Weights of a small transformer language model: 12 layers.
Each number is 128 + 32 x the weight over its row's rms, rounded and kept within 0 to 255. Layers, rows and columns count from 0. The size above them is the row's rms in percent of the matrix's.

# layer 6 MLP up, 384x96, rms 0.214, rows 195-230, columns 0-95
size [ 96 101  98 114 100 100  84  94  98 100 110  61  72  96 101 114  97 109 103 105  94 100  99 102  97 104  90  93  95 105  92  85 112  92  95 107]
[[221 104 110 159 160  87  86 114 159 139 111 117 145 119 155 124 137 144 135  82 134 139 173 136 121 134 120  68 129 148 115 153  79  47 160 152 126  94 171 167 114  93  95 116  62 126 122 153 120 172 141 124  77  86  97 180 170 135 174  92 132 125 141 125 142 182 162 144 153 159 182 173 128 139 161 202 157 102 104 148 120 122 178  91 155 149 112 176 163 155  92 128 146 130  97 115]
 [104  99 172 121 138 139 149  91  95 154 122 174 108 157  99 120 177 111 133 132 165  96 198 143 189 106 114 155  91 109  97 178 127  96  64  99 109 101 137 135  91  83  80 168 140 116 111 107 110 164 134 145 137 162 156 126 130 128 169 146 148 159 146 170  76 161 124 146 120 108  84 158 112 166 106 189 154 126 161 181  56  97 130 100 121 132 110 154 173 109 136  61  93 186  94 180]
 [118 166 151  95 116 110  68 128 129 115 185 138 103  96 160 161 105 134 135 154  27 162 132 160 174 121 120 120 100 120 161 123 204 137 167  87 149 151 151 170 174  95 124 110 108 144 138 124  93 111 113 102 102 118 131 178 151  53  89 115 112  90 148 134 116 188 137 173 151 166 132 133 129 125 153 121  79 166 100 185 117 199 104  95 148 151 106 167 185  99 153 147 129 123  81 139]
 [154 182 113 132 129 141  50  96 172 147 160 159  89 162 138 116 126 123 116 125 137 111 115  68 131 146 115 140 116 112  71 173 104 135 154  95 121  86 163 133 134  67 138 196 136 121 121 107  59  78 101 154 167 107 128 134  67 179 161  48 114 152 107 147 171  89 105  89 112  77 100 161 134 164 163 164 151  66 169 121 127 100 144 132 101 147 140  95 150  88  95 141 138 142 127  85]
 [182  98 101 135 122 153 119  97 102 134 117  75 139 119 177 151 178 107 109 144 168  82  51  85 157 102 109  92 140 164  28 112 108 146  68  88 155 122  98 155  81 195 116 136 185 179 106  89  93 135 133 115  82  66 123 149 163 130 160 205 126 137 161 122 104 112 105 163 112  86 112 110 160  78 127 133 119 120 128  99 123 124 152 149 151 103 125 176 119 130 128 114 114 133 125 115]
 [175 130  86  89 139 115 144  48 178 141  92 106 109 107 152 171 170 128 153 172 133 145  55 128 133 135 145 139  65 148 141  58 136 112 146  76 137 154 186 136 157  59  88 123 138  77 108 141 140 143 128 116 155 189 126 110 140 120  81   5 135 129 122 104 164 141 106 159 105 121 133  69 120 147 133 113 116 137 135 117 154  93 138 117 149 133  78 104 106 134 124  95  92 130 116 125]
 [129 117 111 181 109  81  91 151 155 110 137 125 116 141 123 161 115 116 166 143 134  47  78 105 121 121 131 129 130 157 134 147  89 179  82 134 122 160  75 142  93 154  87 104 134 180 121 111  99  77  62 171 104 128 141  66 197 141 142 129 147 171 150 150 111 159 120 161 128  80 139 130 191  89  83 149 155 118  52 166  91 141 146 156 152 146 128 184 157 126 117  87 131 117 162  68]
 [ 82 173 105 130  91 114 115  92 207 124 126 128 140 150 148 114 139 118 167  98 168  88 173 100 104 114 165 163  75 121  61 141  53 128 126 143 165 108 147 118 116 122 114 110 150 147 110  91 157 101 122  77  98 154 117 133 178 132 173 160 150 132 136 124 187 167 155 156 150 139 120 116 154  66 103 151 132  78  99  66 132 176 113 157 206 127  91 125 165 119 164 162 174 123  89  88]
 [146 106  90 169  69 119 111 164 168 148 138 133 110 119 127 159  94 151 123 134 141 201 107 169  82 162  83 141 202 164 123 115 186 157 136 149 157 128  89 100 178 127 132 107  57 109 141 151 115  79  99  81  69 138 136 125  68 122 130  71 134  99 107 127 116  77 130 114 167 161 125  67 158 116 149  76 107 180  96 120 156 134 139 159  96 127 161 153 110 104 114 134 114  77  74 149]
 [209 130  91 124 200 116 156 145 177 121 128 145 136 129 116 159 123  99 187 144 206 149 105 108 114 103 128 121 152 117 115  90  92 106 101 127  79 150 124 181 156  79 187 159 135 154 167 121 143 124  85 141 138  61 174 103 136 167 128 109 154 143 165  81 147 119 142 189 107 107 184  76 104 102 146 126  97 167 135 146  79 108 130 111 122 131 120  64 149 172 151 131 186 116 110  97]
 [147 109 148 128 118 122  73 158 115 145 158 167  86 106 139  97 132  98 103 172 184 115  99 118 137 108 138 128 159 160 112 134  94 132 127  83 134 130 170 122  97  61 157 168 114  90 218 151 137  66  76 111 112 118 167 140 166 104 178  63 113 140 140 111 106  77  64 101  89 117 139 118  59 147  85 113 155 122 156  86 146 133 185  69 124 127 128 131 112  86 144 123 132  89  70 128]
 [105 119 166 208 119 136 162 124  97 145 147 125 164 107  83 150 133 120  97 123  77 102 146 135 125 143 128 120 207 132  80  92  88 119 134 177  97 197 105 113 141 106 137 124 145 178 108 104 106 108 130 117 160  73 111 164 151 187 129 103 183 148 150 159 138  97 113 156  57 144 123 131 101 100 123  69 145 146 113 126  66  96 155 183 155 151  98 163 104 204 154 148 165  81 145 135]
 [158 130 143 167 145 101  45  84 135 140 118 138  55 116 152 184 149  91 152  86 103 105 104 166 115 151 120 134  89 150  98 145  43  80 101  96 158 131 135 143 146 153 150  73 122 134 112 135 151 115  77 129 109 101 100 175 117 121 134 150 128 152  66 144 124 154  95 166 130 104  96  86 177 122  55 106 101 126  94 143 102 130  85 100  94  89 216 171 127 141 100 121 110 110 129 101]
 [132 124 162  99 113 106  99 148 109 140  91 160 116  69 151 200 201 143  98  76 139 150 113 118 159 111 149 154  97  82  94 114 100 118 113 118 155 126 165 193 159 145  82 119 195 154 145 135  84 100 155 148 107 103  53 124 118  99 146 104 143 113 133 110 133 178 151 139  97 106 129  93  83 136 140 135 109 147  59 141 116 147  87 159 152 176 105 172 189  96 102 150 166 205 136 130]
 [155 126 132  88  36  89 179 132 159 127 117 129  90 122 101 175  87 149 194 162 143 131 180 125 132 150 101  38 141  82 115 159 141  96  92  82 127 223 107  79 121  98 143 103 141 162 177 122 145  90  83 162 151  65 116 151  96 136  96 121 129 175  93 117 113 155 156 102 145 139 159 147 153  99 139 105 108 114 156 163 168 112 142 110  88 133 124 131 107  97 111 123 163 103 149 137]
 [141 137  79 119  69 119 145 105 160 123 102 132 103 171 129 145  98  79 105 127 192 112 150 133 141 121  43 145 129  85 155 126  59  97  86 138 109 106 126 136 119  96 192 143 131 164  63  61 143 170 139 142 100 165 141 148 103  66 197 157 111  89 112 105 157 110  88 119 150  74 113 136 115  97 128 172 116 138  99 136 116 116 190  79 118  74 142 121 103 120 126  95 125  91 146 174]
 [186  74 105  93  70 122  76 170 117  93 106  98 127 120 160 116 138  95 118 128 182  79 131 126  75  75 157 181 152 126 101 111 152 175 154  71 165 112 111  91 121 119  70 169 131 107 158 118  93 165  87  91 115 106 134 120 116 107 104 105 165 156 152 130 149 114 129 134 104  92 134 155 161  92 110  95 149 143 107  78 132 134 125 190 112 180  89 117 119 127 122 155  79  38  98  86]
 [156 107  94  97  84 147 169 112 121  93 120 148 114  85 183 162 111  86 145  88 143 121 111  87 145 110 114 185  84 179  83 137 177 164  43 134 171 128 171 116 122 168 156 125 123 123 139 113  48  90 130 112 148 120 107 133 187 117  51 169 134  99 146 102 114 123  83 117 108 160 105 150 121  76 149 108  87 118 172 103 103 113 111 141 141 186 170 136 149 164 133 117  60 124 138 138]
 [ 78 170 132 129 142 115 104 131 191 107 131 113 101 140 119 160 143  85 139 182 110 111  72  65 135  85 105  96 133 134 163 141 169 150 171 119 138 134 109 102 178 109 128  91 104 162 125 104  73  91  69 163 156 115 111 128 144 161  96 117  85 127 185 110 149 156 210 170 161 151  98 106 114 124 131 118 149  96 130 140 141 121 198  76 136  92 128 188 163 183  84 139 164  83  92 150]
 [124  56  85 102  95 106 128  99 127 108 126 131 138 160  92 183 138  62 132 149 115 100 129 120 113 146 145  74  99 142 136 122 117 147 115 135 112 116 163 181 212 125  65 111 202 128 136 132 104 144  82  69 155 146 149  94 153 114 144 139 177  71  91 100 127 118 150 168  93 121 103 231 140 158 179 124 132 157 159  86 141 113 105 199 139 116  96 134 151 148 142 123 111 123 141 149]
 [175 139 155 111 108 125  75 158 120 122 148 116 106  88  68 199 114  98 166 124 143 124 189 124  99 134  85 161 146 104  83 100 115 132  70 100 150 158 137  54 143 104  82 112 168 102 162  77 142 122 177 166 129  99 146 111 160 109  74 190 136 147 157 156  90 136 119 126  98 148 157 157 124 145 107 139 118 145 144 103 125 136 172 150 122 115 146 146 132  69 114  89 124  11 120 142]
 [142 118  64 102 140  94 122 174 103  90 142  99  96 122 109 185  74 145 137 108 131  89 134 145 100 124 135 153  62 150 136  91 149 166 116 114 193 115 126 168 225 180 166 102 157  83 119  84 158 165  73 145 130 180 101 110 122 156 187 139 150 138 147  65 128 186 134 142 142 142 152 147 138 102 117  92  64 131 100  91 122 152 105 181 136 110 124 126 161 158 136 166 130 103 104 127]
 [140 136 155  58 123 126 114 113 116 130 126  74 115 104 116 136 157  86 191  82 129 156 160 102  90 121 174 131 145 152 172 194  84 108 149  65 182 177 159 104 137 104 142 107 128 153 152 107 137 110 120 143 154 161 156 117 154 120  56 146 174 101 130 104 149 154 140 173  42 106 150 136 147 124  96 150 128  88 135 173 122 121 110 159 128 133 145 192 110 182  68 128 131 110  67 179]
 [167 106  82 114 149  82 104  97 148 118 117 152 124 105 120  95  91 105 144  95  93 134 116  92 181 173  60 129 114 104 158 142  83 117  89 138 209 179  99 105 200 127 148  86 168  92 114 140  96 139 103 159 109 126 122 107 114 137 111 113 128 193 118 116 164 123 118 170 136  94 150 137 121 171 128  88 169 133  97 112 127 153 127 168  77 121 125 176 193 174  52 128 157 122 183  90]
 [184 155 121 149 141 158 139 108 142  85 154 139  98 119 133 172 125 114 105  80 151 104 107 111 100  94 115 139 109 139  69 124 176 122 146  86 129  89 132 143  49 153 129 116  88 183 151 138 133 134 134 165 117  86  96 221 125  72 117 180 166 105  86 100 149 148 148  96 154 111  99  91 153 121  86 166 126 139  71 209 135  61  97  86 159 121 111 167 166 130 112  86 136 134 136 150]
 [122 135  76 108 134 159 167 126 112  98  83 202 118 153 116 142 112  91  78  97  66 168 130 127 124 179 107 139  66 107 145 109 110 103 108  64 111  86 149 172 131 140 140  80 119 136 148 113  79 127 177  97  38 158 128 174 139 127 105 158 128 154 141 158 134 133 110 174 190 160 143 154 149 170 150 109 147 149 114  93 123 135 131 137 161 191 150 166 120 160  92 188 109 149  94 177]
 [117 136  88 180  99 156 110 127  58 130 136  92 121 179 149 145 147 106 107 138 121 152 116 138 120  85 162 120 146 120 122 105  91 170 129 137 115 175 164  65 123 167 113 127 121 114 140 191  77 157 126 200 129 146 181 118 113 156 122 102  82 124  80 133 152 121 112 155 102  89  99  98 166 134 110 105  39 106 195 178 151 183 196 120 121 106 129 167 117 175 120  90 107 160 120 173]
 [115 109  82 116  79  95 155 108 192 106 147 167 129 128 124 165  95 192 101  99 135 149 122 167 178 117 114 148 101 113 133 110 118 178 146  65 127 102 124 146 188 131 135 129 110  91 121 127 142  96 108 158 133 168 150 101  84 117 116 104 121 146 199 172  94 130 137 127  91 117  98 125 151 245 117  56 162 149 164 142 162 142 131 117 152 151 121  96 179 185 153 130 141  91 182 113]
 [120 102 125 139  29  75  99 126  94 111 158 147 126 109 159 115 117 201 116  93 140 166 184 139 123 119 112 141 123 133 169 196 172 150  69 158 134  68 130  84 118 128 160  88 130  87 103 150 119 125  55 154 144 140  72 162 144 138 133  84 167 128 149 151 181 140 116 162 126 154 110 122 195 163 107 155 165 143 125 177 109 142 118  82  79  96 144 156  90 128 120 107 144 110 100 160]
 [206  90  86 124 152 128 188 189 153 171 118 172 184  90 121 100 144  88  72 110  84 138 152 115 134 197 166 105 154 108 142 145  91 145 142 107 140 133 108 138 115 115 102  92  82 158 153  85 125  77 123 144 112 141  91  95 184 114 156 129 155 183 140 100  97 162 160 196 110 122 105 127 203 121 173 128 103 126 127  76 170 151 102 138  88 109 122  99 139 147  76 113 119 121 120 130]
 [ 89 146 128 108 201  91  66 138 184  97 165 119 125 151  97 103 172  78  79 121 190 132 149 155 117 150 150 158  75 102  49 182  97 149  89  99 115  84 104 110  74  85 104 141 166 109 154  78 147 118 146 160 127 104 152 138 165 141 149 130 127 125 128 142 139 136 159  78 133 139  88 157 157  63 142 128 161 165 101 121 129 122  46 105 119 150 115 149 106  87 137 161 116 124  86 119]
 [159  97 138 107 109 142 208 109  92 104 120 125  91 177 183 202 189  84 160  88 127 159 125 148 144 121 136 166 113 145 184 107 111 163 116  70 112 111  77 148 197  94 107  92 140 133 154  25 103  96  85 121  82 149 121 167  99  96 105 148 146 102 104  99  83 174 122  88 108 169 109 130 127 156 138 107 165 159 107 132 171 120 136 117 102 103 119 125 124 109 129 100 110 154 133 109]
 [150  81 134 138 180 109 138 139 147 121 149  81 126 124 117 113 124 131  85 101 145 104 103 143 194 105 119 136  81 177  94 105 129 173 106 133 146  73 158  96  84  97 179 129 164 138 146  84  98 148 105 137  54 114 153 187 126 145  88 183  82  45 145 168  93 140 197 126 146  94 146 118  88  49 139 174 126 164 123 123 114 106 140 115 139 139 101 147 156 140  74  93 124  88 121 124]
 [124 109  64 100  48 116 102 110 164 184 140  57 137 155 119 159 105  96 127 109 169 127 192 176  99 148 169 168  66  92 151 109 100 100 138 127 152 106 113 168 139 146 107 121 110 157  63 154 153  99  97 122 124 119 122 130 157 145 136 122 106  57  68 160 135  55  94 121 126 168  98 119 109 153 132 127 126 108 172 112 107  78 153 128  58 125 105  70 147 134 161 154 128 121 151 138]
 [107 162  83 131 103 101 120 124 106 100 103 134 188 102 109  62  93 110 106  88  78 100 113  84 166  38 125 151  95 123  66 120 142  88 108 118 101 128 193 141 123 142 142  89 182 104 109 112 119  69 128 112  85 128 147 148 167 154 148 159 105  40 106 111 106 112 105 141 180 113 160 160 137 154 101 156  59 140 146 112 137 106 161 122 166 147 116 146 136  98 145 151 157  59 138 135]
 [166 111 122 139 131  77 104 181 143 167 164 140 105 135 110 151  73  99 126 125 157 112 101 143 123  85 137 170  42  96 148 151 116 145 117 136 135 158 192 111 128 120 182 116 114 164 131 105  81 137 102  74 113 125 171 114 125 152 106 157 158 139  82 110 123 163 180 128 100 182 132 167 151  24 177 118  82 129 157 127  90 141 124 111 115 216 160 129 122 101 138 172 155 150 107 102]]
# layer 6 MLP down (transposed), 384x96, rms 0.223, rows 195-230, columns 0-95
size [105  95  87 101 101  76  84  99  90 104  92  79  87 102 105 108  91 111  90 119  97  92 101  98 106 102  91 108 108 114  97  93 110  79  92 106]
[[109 158 120  89 151 155 141 100 107  90 144 111 112 125  57 135 151 156 164 158  83 108 110 121 126  82 158 106 181 119 108 157 153  31 149  93 173 126 127  88 131 133 175 175  70 132 113 160  78 142 115  96 110 107  74 148 106 113  99 147 128 168  64 106 119  77 117 147  83  93 181 155 108 158 109 155 116 174 120 178 187 123 172  95 136  81 139 136 167 125 114 128 121 172 130 166]
 [ 95 145 146 151 102 171 146 136 126 110 180 173 129  92 157 117 113 128 117 111 186 108 148 192 140 201  86 147 114 105  91  82  92 127  87 164 119  79  80  57 117 158 152  87 191 140 147  71  85 141 149 143 129 111  99 105  86 120 189 182 128  96  66 125 167 115  90 153 147 117 168 102 114 111  80 103 141 135 113 114 152 113 138 110 135 104 129 134 131 157 112 152  59 134 131  68]
 [125 131  51 108 148 122 166 127 179  78 112  87 165  91 126 136 189  86  94 174 132 108 101 142 121 144 144  87 194 128  92  70  86 150 161 142 180 122  73 150 176 122 148 121 120 140 118 118  97 142 149  78 138 124 123  86  81 126 139 179  76  94 140 122 174 123 137 137 144 141 160 122  95 146 129 103 133 119  94 121 121 141 186 142 196 140 155  53 171 174  89 102 160 102 119 153]
 [145 134 104  95 144 158 150 101 197 107 110  91 136 106 151 157 136 163 140 141 200 167 134 124  59 102 106 133  82  87 121  74 156 155 172 113 170 152 182 116 120 168  68 103 128 152 133 178 204 163 158 116 110 140  78 120 157 151 128 170 101 157 157  83 146 139  72 151 133 152 171 143 156 140  98 150  52 149 128 157 135 125 108 125 123  92 142  84  65 134 117  76 136 140 133 115]
 [142  63 142 106  98 136 163 128 145  87 128 117 126  69 124  79  75  90 163  94 118 185 144 166 117 156 142 161 136  99 163 144 131 144 157 115 127 141 149 111 110 116 119 149  98 114  99 141 122 169 211 156 159 165  81 105 111 150 145 166  99 165  89 158 135 180 129  85 166  81 142 134 149 106  95 160 151 108  23 128 178 140 129 112 164 179 144  94 121 128 132  77 181 149 152  87]
 [226 137 101 139 126 140 124 116 119  68 138 138 102 134 112 139 142  92 137 162  95 148 150 119 132  53 187 164 109  79 156  75 104 114 191 154 145 121 173 126 149 173 108 148 141 149 180 109 144 155 101 120  97  91 126 156 134 144  94 195 128 127 110 124 134  87 183 127 186 152 133 118 157 102 103 113 104 155 157  97  74 109 135 158 107  66  98  82  69  93  98 125 128 103 150  78]
 [122 103  95 237 109 121 126 114 159 100 105 120  77 183 149  86  89 142 119 111 137 122 126 113 162 175 157 137 116 113 120 123 156 166 128  91 148 140  92 110 145  83 142 116 146 128 111 191 142 173 129 107 147 105 216 134  88 133  87  93  83 112 109 103  92 130 124 151 143 175  95 183 152 131 106 132 176  84 131 170 117 146  74 175 110 105 134 222 149 121 113 109 103  99 147 103]
 [ 91 124 160  73  88 156 109 167 149 117 136 115 156 135 102 132 186 105 139 136 138 129 147 112 146 143  75 128 171 193  66 156 138 131 102 132 155  98 101 120 123  79 173 106  96  85 120 121 103 152 126 124 142 125 153  75 101 115 163 181  95 101 147 133 123 105 148 132  98 143 106  79 188 206 154  79 183 152 161  79 126 127  37 165 132 122  99 130  59  97 116 166 124 101 151 107]
 [120 158 205  58 187 110 104 140 111 146  53 109 143 115 143 128 162 148 111  97 125 173 146 111 132 137 137  68 108 132 163 134 193 101 129 160 141 111 127  55 131 110  80 147 110 114 106 161 112 121 176 174 116 145 117 101  78 143 139 107 162  67 104 130 180 122 157  88  99 140 127  72 140 121 131  97  81 139 103 149 182 103 115 142 201 134 147 112 121  60 169 144 140 124  88 133]
 [100  72 139 163 150 136 131 105 174 147 186 135 122 131 113 150  96 115  40 108 105 145 200 184 122 199  92 114 107 150 160  86 172 163 113 128 120  21 102 114 133 150  99  82 148 131  76 142 136  98 168 170  93 138 103 112  96 135 120 196 115  83 151 102 134 131 139 104 167 137 104  89 115 127 150 159 119 150 129 124 155 128 144 123 158 161 177 107 130 131 113 185 106 149 162 110]
 [149  89 200  70 133 122 194  86 151  94 158  99  99 117 154 129 160 145 115  69  67 103 136 172 129  97 114 110 165 118 139 136  75 158 127 141 121 106 148 137 146 103 146 145 126  84 190 177 154 173 149 139 118  98 117 165 119 115 129  97 167  94 154 164 134 101 140 104 137 134 118  85  91  91 159 153  86 117 144  93 122 165 216  70 110 185 152 118 185 170 154 161 149 120 105 138]
 [120 159  92 140 158 155  95 165 169  86 128 127  94 153 117 124 147 146 136 135 219 100 160  20 148 152 128 109 112 167 130 210 127 128 178 101 120 152 139 142 118 161 162 102 123 121 129 186 164 163 142 134 116 138 183 122  79 118  96 108 102 127 154 126  86 139 131 137 153 148 149 162 117 131 106 197 135 149 118 111 167 191  80 111 124 132  91  71 138  69 141 172 115 175 120 114]
 [138  95 165  93 154 176  63  42 112 165  66 106  98 160 163 183 159 136 121 136 160  81 125 111 122 117 165 119  86 135 134 137  92 103 145 116  99 177 136 107 100 135  74  72 158 127  91 127 142 162  81 109 131 124 140 113 154  68 104 146 134 168 178 141 107 208 141 123 117  81 105 152 136 125 164 129 127  90  76 115 113 191 104 161 177 135 156 175 116 143 140 142 110 110  94  98]
 [100  96 145 111 102 225 113 166 166 134  81  77 111 112 106 118  74 124 165  75  93 168  97 129  84  90 142 149 148 152 143 209 172 150 137 104 103 122 116 124 160 125 163 159 134 159 142 177 109 121 123 151 178 139 146 124 110 142 182 156  67  77 141 130 150 104 128 120 153 124 202 146 163  80 127 119 105 112  94  87 117 151 114 103 144 110 145 129 212 133 130 118 176 142 107 163]
 [144 163 122  93 179 163 143 148 162 149 147 101 182  72 195  99 162 153 146 146 111 101 158 128 203 111 151 124 133 126 132 134 115 213 143 158 122 142 133 146 175 131 176 125 162  98 149 166 171 168 116 162 119 115 164 130 107 172 183 182 139 144 183 151 143 152 133  98 111 123  88 169 114 143 126 110  96 112 150 187 121 135 172 108 169  96 141  77 140 213  82 102 138 137 134 106]
 [124 145 134 131 117 119  89 109  73 144  85 143 176 149 139 107 117 165 164  88 111  77  55 123 103 137 115 121 194 121 210 140 165 133 142 121 164 190 153 137  97 133 144 142 166 142  78 131 115 166 190 194  60 148 110  85 145 121 128  89 157  77  67  90 166 125 102  98 112  93 112 110 136 127 115  96  94 150 125 148 117 144 152 150 112 142 144  99  99 108 152 142 194  89 181 133]
 [133 111 138 144 147 111 169  97  69 110 130 149 150 139 136 154 139 103  99 128 105  96 116 152 138 109 107 119 102 162 147 151 156 159 171 186 104 131 112 123 114 118  59 175 132  97  79 163 118 115 145 172 105  41 130 150 141 127 134  83 134  83 116 130 129 120 164 106  27 125 210  86 112 154 104 176  85  83 143 131 167 108  60 169 150  98 124 112 148 180 125 146 183 149 106 120]
 [129 111 143  99 119 128 156 113 120 106  45 116 107 158 132 120 131 112  92 198 133 175  77 165 151  95 226 122 110 143 125 130  98 161 176 106 106 119 134 117 173 154  89 122  96  94 144 121 167  68 126 159 127 138 133  94 145 141 165 143 111 182 182 119 101  69 124 178 156 119 144 135 138 162  92 156  82 146  95  96  78 123 167 140 146 167 187 164 187 137 111 120  72 150 114 143]
 [176 125  69 205 151 121 146 152 116 121  91 166 120 110 132 118 123 161 161 139 143 125 126  93 113 156 171  90 187 137 140 122 140 112  85 167  72 125 173 190  61 165 137 121 184  61 103 164 157 138 165  85 136 100 111 131  92 104 125  92  57 139  71 111 112 127 174 138 113 138 102 153 122 144  75 148 160  90 117 148 164 109 109 182 134 108 121 103 117  92  62 135  90 127 143 122]
 [ 82 138 129 107 102 108 108 168 171 108 125 114 132 135 161  92  68 168 119 119 146  90  93 170  86 124 175  46 122 132 133 102 117 127 105 121 139 139  89 139 156 139  60  81 100 141 186 192 105 123  63 138 149 126  83 129 163 109 144  82 124 170 158 140 100 148 112 116  84  80 161  77 147  98 129 169 154 141 161 163 188 182 128 143 105  93 198 167 122 127 134 117 105 122 166 155]
 [148 178 160 144 137 112 164  94 146 148 111  97 181 128 136 148 153 174 117 119 106 139 149  90  99 117 140 200 132 112 128 118 132 180  83 130  64 155 190 146 157 154  92  86 152 121  97  89 164 157 106 138 144 138 130 158 131 129 111 189  98 148  92 124  85 188 116 152 154  72  96  47 131 128 111 130 105 146 130  94 118 185 133 132 143 108  61 131  63 132 154  64 141  66 130 150]
 [131 125 162 168 103 155 176 127 118  91  85 142 159 107 104 157 138 130 120 127 173 120 154  95 116 100 141 101 106  41 144 134  92 129 167 167 145 128 217 105 115 102 107 158 135 137 121 160  61 107 159 129 143 142 103 114 198 115  86  86 142 140  43 110 131 134 152 102 116 106 154 129  76 189 126 104 100 103 135 123  99  96  76 162 134 102 121 119  92  73 112  98 159 104 157 205]
 [ 95 173 196 107 142  78  99 133 121 128 111 124 140 189 156 187 172 142 178 115 113 138 187 140 146 130 104 177  76 141  47 101 148 111 120 130 119  59 112 133 153 144 111 102 118  82 145 130 154 183 146  74 134 143 142  92 114 100 167 111 128  97 124 176 176 133  52  87  55 129 148 126 129 129 113  80 139 111 149 183 153 138 158 126 141 130 133 164 125 122 120 103 168 126 172 171]
 [130 138 157 107 115 176 181 164 141 114 123 116 126 187 191 114 161 160 152  96 141 120 147 150 152 107 106  75 129 138 104 134 151 141 167  98 109 166 127 123 102 131 134 138  70  91 139  74 127 205 122 104 229 129 117 102 123  94 114 166 142 117 142 129 114 110 200 148 136  40 140 135 121 129 104 121 136  90 118 135 145  89  73 184 158 115 147  78 208 111 131  99 118 151 100 144]
 [116 126 102 116 140  49 132 179 110  68 150  98 104 126 117 111 108 171  78  69 127  96 121 115 134  82 119 171 106 132 155 160 158 110 116 114 163 116 115 149 115 129  69  96  77  96  95  99 152  72 145  73 152 159 160 151 139  71 134 176 126  81 187  77 133 116 145 145 164  87 182 145 155 112 187 121  94 136  92 138 148 114  86 101 107  72 124 163 140 130 132 145 128 135 134 205]
 [151 145 137 148 130 178 167 119  90 129 130 202 122 116 207 169 134 119  90 167 147 149 147 133 170 131 170 139 183 141 108  67 117  81 128 111 183 174 169  59 149  95  97  87 111 124 129 138 150 138 141 142 160 110 117  92 134 121  67 104 159 114 116 150 130 160 142  99 175 131 128 119 141 132 101  92  93  66 140 102 159  83 159 132 148  48 135 111 104 120  82 180 135 106 195 131]
 [ 94 120  83  91 100 158 174 146  72 113  74 114 148 114 110 123 200 143 136 127 101 164  89 102 139 102  97 129 113 159  92 142 143  97 136 136 113  86  90  89  95 105 197 125 143 163  91 118 109  88 120 124 101  85 116 137  88 181 155 152  86 162 167 142  73 146  91  83 108 102 203 150 122 154 137 123 133 155  82  67 127  83  63 139 132 110 121 108 135 121 126 155 119 167  64 174]
 [144 173 124 215 167  89  85 135 141  84 131 193 110 139  73 116  99 114 108 123 145 113 153 136 117 130 144 192 138 125 168 114 124 117 153  78 156 108 192 177 142 130 172 113 161 147 113 111 145 100 121 108 127 129 111 160 151  60 133 114 143 114 116 188  91 210 134 119 121 168  93  53 197 106 123 116 132 163 139 171 166 148  92 115 120 118 106 121 170 119 116  96 187 100 119 113]
 [105  86 106 110  94 136 109 148 146  80 140  73 130  96 100 162 123 121 110  95 184 105 201 124  97 155 149 142 126 174 142 122 114 141 151 103 119 124 118 139 116 122 159 107 119  79 101 117 151 172 131 141 149 184 129 191 106 117 120  96 109 129 191 116  35  80 172 109 155 138  84  83 139 199 104 118 117 121 136  82 134  81 189 171 152  80 109 176 182 152 120 131 183 122 128 122]
 [153 165 135 104  93 129  86 137 104 161 100  81 139  60 134 113 143 123 184 122 156 107 161 100 115 146 139 129  95 131 115 148 172 160 109 154 107 133 181  85 122 166  67 188 119 159  81 141 140 136 151  69 190 152 137 138  99 112 123 129 119 127 118 154 149 134 115 142 158  79 173 213  58 153 151 107  99 171 124 177 119 174 121 192 114 120 156 134  56 112 104 112  75 113 152 123]
 [137 105 128 140 129  94  95 111 169  95 174 162 154 124 149 121 167 106 135 178  89  52 144 134 102 121 113 144 107 132 126 164  85 131 126 123 125 155 152 133  86 108 127 192  99 115  86 161 160 153 176 160  54 112 130  72 110 169  75 123 112 139 157  80 205 141 139  83  80 148 132 109 138  57 137 124 171 107 104 116 121 124 112  70 125 110 208 142 145 108 160 112 150 174  81 111]
 [ 97 160 110 186 185 139 164 105 111 131 161 114 126 163  55  97 135 118 214 124 137 113 139 117 189  78 137  80 143 124 139 130 156 154 142 200  91 156 141 149 180 128 144 128 120 186 138 150  90 101 118 213 118 134 167 180 128 125  85 127 122 136 118  82 112 137 111 139 156 124 107 166 159 148 103 142 169 141 134 139 153 112 168 103 144 147  35  95 137 113  81  94 148 102 108 105]
 [ 75 134 127  50 175 154 132  81 178 127 102 113  92 191 144 101 119 115 113 179 113  84  78 120  86  85 139 133 112 128 104 109 104 139 173 112 136 115 117 130 139 108 164 123 141  61 179 120 148 100  73 171  81 138  88 123 131  94 147 127 134 107 153 186  92 103 145 125 103 154 135 128 115  48 160 152 116 107 118 144 172 156  80  84 107 136 148  84 168 209 138 136 126 172 113 144]
 [138 115 126 122 204 103 165 109 154 149 131 110  99  82 129  91 169 155 125 143 157 140 157 129  64 154  86 109  84 139 109 106 152 127  71  96  67 147 134 151 202  58 141 151  89 166  93  97 131 127 140  93  89  87 136 159 112 130 142 120 200 142 130 156  99 194  87 115 101 156 136 184 155 110 166 102 153 146 106 167 108 139 116 143 147 115 173 175 198 142 144 133 166  94 132 118]
 [155 144 138 129 154 143 144  77  97 142  65 100 103 124 133 123 142 125 156 130  62 121 121  98 139  72  99 120 105 122 132 163  70 121 103 180 162 114  76 114 135 101  94 107 138 156 116 124 123 119 150 156 111 154  92  64 103  95 152 112 129  57 151  98 219 114 158 153 169 145 129 208 124  88 169 155 173 134 172 124 131  33 108  96 131 116 161  97  99 110 100 101 138 124  96 146]
 [165 173 109 182  69 107  58 156  70 152  83 144 125 146 188 134 101 118 158 119 123 165 107 128 144  99 138 139  99 102 102 118 131 167 111  90 145 139 112 146  86  75 133  46  88 155  92 150 144 167 116 180 152 101 172 158 124 154  73  85 173 177 128 130  96 112 126 126 133 100 129 148 126 188  95 107 111 125 146 123  73  94  78 129 123  83 162 134 119 117 106 197  97 124  97 150]]